config = dict(
    num_hidden_layers=13,
    hidden_size=192,
    num_attention_heads=3,
    num_key_value_heads=3,
    head_dim=64,
    intermediate_size=768,
    vocab_size=4073,
    hidden_act='gelu',
    norm='rmsnorm',
    norm_place='pre',
    norm_eps=1e-06,
    positions='rope',
    rope_theta=10000.0,
    rope_fraction=0.5,
    qk_norm=True,
    attn_scale=0.125,
    bias='none',
    tie_word_embeddings='early',
    parallel_block=False,
    extras=['local attention windows', 'value embeddings', 'an embedding shortcut', 'skips across layers', 'capped logits'],
    init='uniform',
    init_std_qkv=0.026,
    init_std_o=0.0,
    init_std_up=0.026,
    init_std_down=0.0,
    optimizer='adamw',
    learning_rate=0.00257,
    beta1=0.95,
    beta2=0.98,
    weight_decay=0.097,
    lr_head=0.0204,
    warmup_steps=322,
    schedule='wsd',
    decay_fraction=1.0,
    decay_shape='linear',
    final_lr_fraction=0.0,
    batch_tokens=[32768, 65536, 131072],
    max_seq_len=256,
    doc_mask=True,
    train_tokens=430300000,
    max_steps=5674,
    dataset='wikipedia_en',
)
Each number is 128 + 24 x the weight over its row's rms, rounded and kept within 0 to 255. Layers, rows and columns count from 0. The size above them is the row's rms in percent of the matrix's.

# layer 6 MLP up, 768x192, rms 0.0963, rows 646-670, columns 64-127
size [ 98 103 110  94 103 105  98  99 100  93 110  99  92  98 104 101  99 107 105  93  94  99 103 100 101]
[[107 134 137  85 100 133 107 160 154 108 121 188 119 119  81 120 120 111 111 118 103 145 133  75 104 101 137 145 104 132 172 129 120 123  77 120 112 119 142 112 146  95 111 102 158 121 163 116 149 157 119 151 156 133 154 175 136 142 114  93 105 125 123 131]
 [111 117 137  99 149  82 158 137 158 135  83 161 134 121 124 141 110 125 141 102 133 136 121  44 160 124 152  94 120 137 137 151  96 115 112 115 149 112  98 148 131 129 123 101 125 105 134 150 124  97 135 113 117 179 124 154 144 122 123  97 142 155 154 116]
 [162 123 140 119  92 154  98 148  99 142 131 150  78 113 130 109 133  77 124 141 157  63 163  85 108 136 109 151  98 137 106 124 123 128  90 114 120 160 158 126  99 118 122  87 119 161 125 130 151 138 127  95 179 108 145 145 131 173 120 120 163 133 110 189]
 [165 138  90 140 106 121  96 125 133 161 121 126 147 168  74 148 148  92  98  83 118 122 115 103 118 125 137 160 133 158 123 156 166 115 162 117 154 129 115  81 130 104 119 150 145 129 119 187 146 118 102  99 140 182 111 126 144 119 105 164 138 116 131 125]
 [119 141 118 127 121 169 156 133 143 169 104 159 106 134  96 157 109 128 158  93 177 123 135 111  87 119 101 112 100 117 131 102 155 121 112  64 136  63 119 137 153 169 175 115 110 115 138 118 114 145 131 104 149 172 108 158 137 108 115 112  86 130 101 136]
 [179 107 103 109  72 140 147 160 110 113 130 142  97 154 117 114 118 132 124 163 136 124 128 130 125 106 165 126  91  85 148 139 167 149 129 112 185 137 168 130 106 167 131 102 137 104 103 162 114 160 148 140 129 101 172 143 140 192  91 111 145 118 160 125]
 [147 121 136  79 154  93 102 151 141 119 111 108 130 134 130 100 125 103  78 129 141 122 104 161 138 125 113 132 103 105 156 167  98 159 108 135  92 103  99 161 120 149 112  82 133 162 177 151 136 163 150 114 113 173 143 119 106 138 101 153 153 139 125 157]
 [133 106 111 112 106 100 119 126 102 143 143 142 135 154 110 199 112 107 140 133 114 124 151 113 114 106 150 150  90 127 150 137 128 130 111 138 188 133 150 132  77 148 110 124 104 153 142 178 106 121 173 147 110 173 122 140 132 133 176 121 101 118 143 107]
 [152 131  72 128 121 147 107 155 136 124 110 112 114 102 162 108 106 103 133 154 162 183 119 106 114 153 124 141 114 151 124 117 146 140 126 155 112 139 128 148 120 123 202 114  79 158 118 143 168 139 163 141 132 127 128 139  77 150 170 151 125 160 114 137]
 [166 115 121 118 123 120 138 153 133 131  73 160 136 127 132 122 109 131 128 145 178 108 146 114 131 113  68 136 141 170 175  86 110 178 133 104 129 125 120 148 103 107 138 133 111 136 103 152  94  93 142 145 127 100 180 116 115 111 164 161 118 137 184 133]
 [132 150  90  89 138 133 160 148 143 110  88 135 121 107 144  91  93 125 129 158 151 112 116 150 125 134 116 117  90 143 121 116 137 157 153 134 119 100 115 133 110 160 127  82 125 132 140 123 157 156 141 160 116 120 162 150 100  92 139 135 125 154 127 112]
 [117 152  99 138 151 150 125 150 134 163 117 111 159 127 168 135  97 103 157 113 190 154 125 134  95 127 138 131 129 178 129 121 135 124 156 135 107 130 166 158 121 107 128  88 109 149 141 162 160 123 157 119 134 103 138 144 139 103 148 142  99 172 174 154]
 [132  88 124 123  90 128 119  99 128  86 113 179 156 139 120 138 127 100 113  94 140  86 100 123 105 155 144 145  94 127 148 101 101 117 116 147 150  46 107 132 171 126 115 118 153 129 128 143 130 174 135 143 113 121 187 155  78 112 153 102  78 161  83 126]
 [154 124 131 120 150  73 119 118 120  78 129 110 123 107 157  95 142  93  97 149 146 100 157 131 107 137 105 180 100 125 157  81 155 115 177 136 141 114  89 123 156 174 111 118 113 147 147 130 149 156 175 162 153 113 128 123 138 134  75 121  97 160 105 106]
 [142  79 127  69 112 119  81 147  94  95 126 205 114 144  99 156  91 113 140 159 115  99 137 120 126  93 109 145 123 133 104 159 141  93 174  92 154 114 164 161 109 165 107 113 156 105 141 167 132 134 106 146 108 143 136 151 160 149 111 140  61 111 139 139]
 [118 153 132 115 129 112 135 132  83 162 101 164 131 135 112 150 106  98 163 106 156 110 148 153 142 148  87 103  94 143 119 152 129 153 154 149  93 122 163 132 113 141 132 107  90 135 133 123 174 100 144 122 138 115 110 112  77  79 125 102 104 148 123 145]
 [143  90 118 114 179 161  80 129 130 117  77 118 131 142 127 108 156 133 172 141 140 139 178 113 131 115 114 155 134 122 112 128 123 139 129 135 105 153  99 182 124 160 119 103 196 138 145 155 155  99 101 169 112 124 164 138 129 106  79  62  81  84 110 139]
 [146 118 130 129 129 123 165 134 138 167 150 114  77 141 111 101 106 133 168 169 123 120 169  82 126  98 114 135 107 115 141 139 104 114 123 120 139 126 180 132  99 143 148 131 120 102  98 114 148 104 164 176 161 124 118 108 118  88 169 142 126 135  99 140]
 [154 107  82 105 153 133 118 129 151 120 123 140 120 154 132 135 153 123 163 168 193 132 121 164 150  91 109  96 127 149 133 134  75 111 110  64 169 138 133 139 164 109 143 110 131 106 104 148 134 129 101 145 171 165 149 135 148 123 107 133 130 122 114 169]
 [141 124 130  99 137 133 106 105 120 156 174 131 126 104 125 116 140 101 122 101 151 115 110 138 115 143 118 112 125 147 122 175  96 127 124 148 101 101 124 196 129 123 137 115 130 162 146  99 151 122  92 141 143 147 129 142  77 116 110  84 154 113  97 127]
 [ 97 117  83 143 136 138 100 165  91 111 137  96  83 107 204 161 140 115 149 125 131 155 149 134 109  89 112 141 128 133 131 128 124  79 113 126 103  95 135 142  77 130 131  95 135 118 109 156 178 140 118 153 120 154 146 147 150  68 150  97  99 141 146 138]
 [219 148 126 139 129 119 110 165 122 117 151 134  95 144 166 120 129 106 148 103 126  92 137  96  93 140 121 139 129 124 123 100 127 135 148 164 137 149 143 140  76 157 130 115  92 168 161 136 172  91 138 155 166 124 109 114 136 150 167  89 103 129 173 148]
 [182 163 115 115 108 154 110 146 114 134 131 137 175 130  86 125 119 143 150  69 118 120 122  76 105 142 129 155  95 128 144 148 118  76 150 125 141 142 119 157 136 127 140 118 136 101  95 162 113 131 143 151  92 125 146 105 111 145 138 127 104  95 122 141]
 [141 151 169 155 155 146 154 132 147 125 118 128 114 131 152 100 128 158 134 103 144 182 124 165 139 108 146 126  99 169 120 113 158 107 154 148 132 136 151 129 120 135 114 102  81 139 121 164 144 112 149 146 165 128 144 159  92 126 123 146 127 170  85 166]
 [142  99 132 135  89 152 123 136 116 145 154 138 105 112 102  90 109 145 110  97 160 104 130 141 122 133 124 135  98 128 175 144  89 166 112 130 114 122 110 127 110 135 112 125 109 115 147 147 164 115 145 116 110 112 142 140 123 103  99  96 127 113 101 167]]
# layer 6 MLP down (transposed), 768x192, rms 0.0901, rows 646-669, columns 64-127
size [110 112 110  99  99 116  91 102  99  87 108 118  87  96 109 105  95 106 105 103  96  98 100  97]
[[135 129 148 162 190 116 101 142 128 126 157 159 114 121 122 107  99 118 109 131 126 153 124 136 155 134  69 123 135 140 158 123  71 130 129 145 130  74  79 105 181  76 138 152 123 104 114 121 137 149  88  94 137 126 165 131 150 130 166 152 146 135 157  87]
 [125 161  93  80 100 143 116 131 107  87 140 105  95 145 132 140 153 162 114 169 106 142 127 126 151 115 146 139 129  91 134 115 154 101 161 110 157 117  84  69 146  83 161 108 159  99 162 143 149  97 157 123 147  96 137 144 122 132  88 119 131 137 138 120]
 [102  71 163 146 101 110 130 114 106 116 158  97 101 121 133 111 108 120 165 151 130 120 133  99 145 147 170 150 101 122 101 128 126 104 128 115 145 114 102 150 112 116 115 124 143 154 163 142 139 124 154 114 122 117 134 111  98 142 100 173 103 118 105 120]
 [101 136 120 112 129 159 151  90 156 106 108 129 128  79 165 138 109 114 130 171 111 116 141 119 120 123 109 149  95 119 128 142 187 135 152 143 127 121  96 132 117 158 112 104  84 132 132 102 142 182 152 150 175 121 121 134 154 125 164 118 112 157 125 143]
 [123 128 117 145 124 124 136 115 110 149 137  84  88 131  86 183 150 110 134 122 117  83 118 131 135 114 135 134 147 155 146 112 109 116 127 133 108 139 105  87 131 101 111 154 154 165 167 124 196 132 102 125 129 124 194 137 118 123 122 147 156  73 108 132]
 [165 126 129 118 112 124 122 129 138 146 116 127 107 130 127 142 124 109 127 142 104 103 138 146 159 157  79 110 120 148 115 148  82  82 121 113 150 162 153 127 105 142  93 172 171 145  97 141 113 133 123 119 132 149 121 106 111 135 146 154 161 131 129 150]
 [109 129 143  94 141 136 148 134 102 117 122 142 112 113 103  97 124 153  97 117 108 153  93 162 121 152 122 118 139 141 131 115 143 112 173 162 123 135 112  94 128 125 125 162 130 119 130 168 150 147  91 100 153 136 119 110 133 150 165 169 101 128 140 151]
 [151 141 135 155 119  62 145 132 124 186 130  89 100  95 102 158 113  93  94 118  94 126  81 111 125 127 140 127 119 115 132  78 139 166 146 169 144 114 138 106  98 158 183 123 128 118 112 194 118 128 100 105  80 162 117 107 120 133 137 107 146 161 151  94]
 [123 142 119 123 142 130 150 104 129 125 103 107 173 138 113 149 155  72 122 121  90 101  90 121 113 108 102 111 166 152 132 113 133 163  85  67 143 113 112 142 106 141 166 104 172 114  73 132 142  87 103 135 143 149 143 167  76 152 125 120 137 138 165 134]
 [119 134 130 126 147  94 113 111 118 151 162 137 132 149  87 145 156  97 132 119 112 125 118 120 149 168 146 149 151  93 137 115 126 104 105 127 119  93 161 107 140 156 118  88 138  60 127 117 136 142  94 122  92 108 133 139 134 114  91 111 155 118 130 136]
 [113 200 139 114 148  88 129 128 104  82  89 125 134 137 120 141 120 118  80 135 143 145  88 125 162 125 124 151 132 124 110 137 147 135 138 163 148 125 114 146 133 167 146 102 142 162 164 132 139 134 141 112 154 146 158 158 152  78 164  88 136 117 126 136]
 [121 131 120 115 172 150 126 102 127 158 114 134 116 116 125 159 123 100 135 139  59 106 129 125 132 191 140 159  84 115 104 104 129 143  90 143 165 136 138 109 143  99  83 152  97 115 119 173 137 165 175  70  94 121 169 118 142 159 133 116 123 162 128  78]
 [140 123 162 120 112 164 142 157 144 116 131  83 105 139 127 136 144 142 127 131 129 142 133 149 125 146  93 107 124 146 143 114 179 107 107 161 137 143 134 121  85 104 109 175 110 156 102  97 159 117 103  93 147 120 111  96 137 134 113 134 108 161 164 113]
 [124 107 144 126 114 148 167 170 109 165 128 106 115 151 165 113 130 132  67 148 157 125 146 122 110 147 131 134 136 104 168 149 156 105 164  91 157 115 125 119 142 169 130 134 174  85 131 132 123 124 122 150 143 144 142 155 177 101  89 105 123 162 157 118]
 [163 166 109 139 107 110 124 160 138  73 149 165 113 130 100  99 134  99 146 128 103 133 128 152 137 114 113 131 113 153 121 184  81 144 133 149  68 149 148  93 110 130 124 121 142 121 143  95 139 132 130 161 100 129 100  86 138 120  98 119 161 134 116 137]
 [128 119 103 143 175 128 129 130  73 130 116 127 145 127  88 117 146 142 161 109 156  98  98 123 148 152 149 104 157 134 144 115 126 187 111 126 123 113 132 145 110 108 115  75 103 141 118  93 139 111 137 137 123 134 152 118 125  98 152 132  91 105 135 147]
 [ 97 161 138 124 151 133 141 140 161 101 122 145 144 131 110 134 126 121 137 112 152 126  89 145 115 108 135  91  88  90 116 190 131 114 124 155 123 127 137 119 155 165  89 115 112 102 139 111 118 147 169 147 108 124 124 181 134 120 119 124 158 101 116 124]
 [137 112 139 146 140 109  96 109 125 149 113 128 135 159  66 168 131  75 101 167 144  89 127  84 117 123 158 124 111 152 155 126 124  81 178 152  94 112 182 109 115 131 114 115 126 150 131 117 133 107 160 116 127  91 115 138 163 133 130  92 111  99 130 141]
 [142 141 123 141 140  85 146 110 122 140 133 136 101 158  95 124 136 142 156 182 162  97  96 139 162 123 140  80 121 154  85 154 159 127 129 154 111 136 126 133 156  94 190 137 114 153 114 110 102 161 116 136 164 139 156 106 120 147 109 139 167 123 107 130]
 [132 108 102 138 100 106 118 122 111 115 154  86 109 161 147 143 108 145 119 127 115 101 158  99 146 104 130 161 122 146 141  53 153  91 139 135 162 155 152 108 147 127  99 123  84  91 112 178  93 174 141 123 137 126 160 170 149 135 161 136 118 136 184 132]
 [128 126 125  99 146 107 153 120 157 148 152 132 138  98 147  96 146 116  75 104 106  50 134 135 122 166  84 128 139 129 130 103 161 160 105 167 142 167 131  98 128 128 101 120 148 134 152 168 142  79 122 120  92 109 128 175 139 124 104  79 166 101 104  93]
 [144 172 132 160 164 148 152 144 115 142 142 140 130 122 105 160 138 114 111 168 203 139  98 151 124  95 117 176 129 138 130 125 103 125 162  83 136 120 171 195 124 142  87 106 130 181 128 139 113 190  98 156 160 150 118 123 117 105 115 158 114 125 135 114]
 [127 160 150 130 193 155 137 166 140 158  86 122 145 119 110 120 137 169 106 111 133 108  74 125 159 109 153 130 163 143 120 124 115 111 165 144 150  99 130 114 116 150 133 159 102 113  86 138 147 136 148 112 116 126 164 136 122 125 173 160 152 118 169 127]
 [ 92 130 133 113 124 133 113 127 158 105 123 123 120 130 138  94 117 161 116 145 134 127  91 132  97  82 105 131 107 165 140 102 142 119 136 108 130 124 122 144  97 126 136 129 135  83  90 154 143 104 109 131 149 149 111 115 114  95 134 142 132 107 112 165]]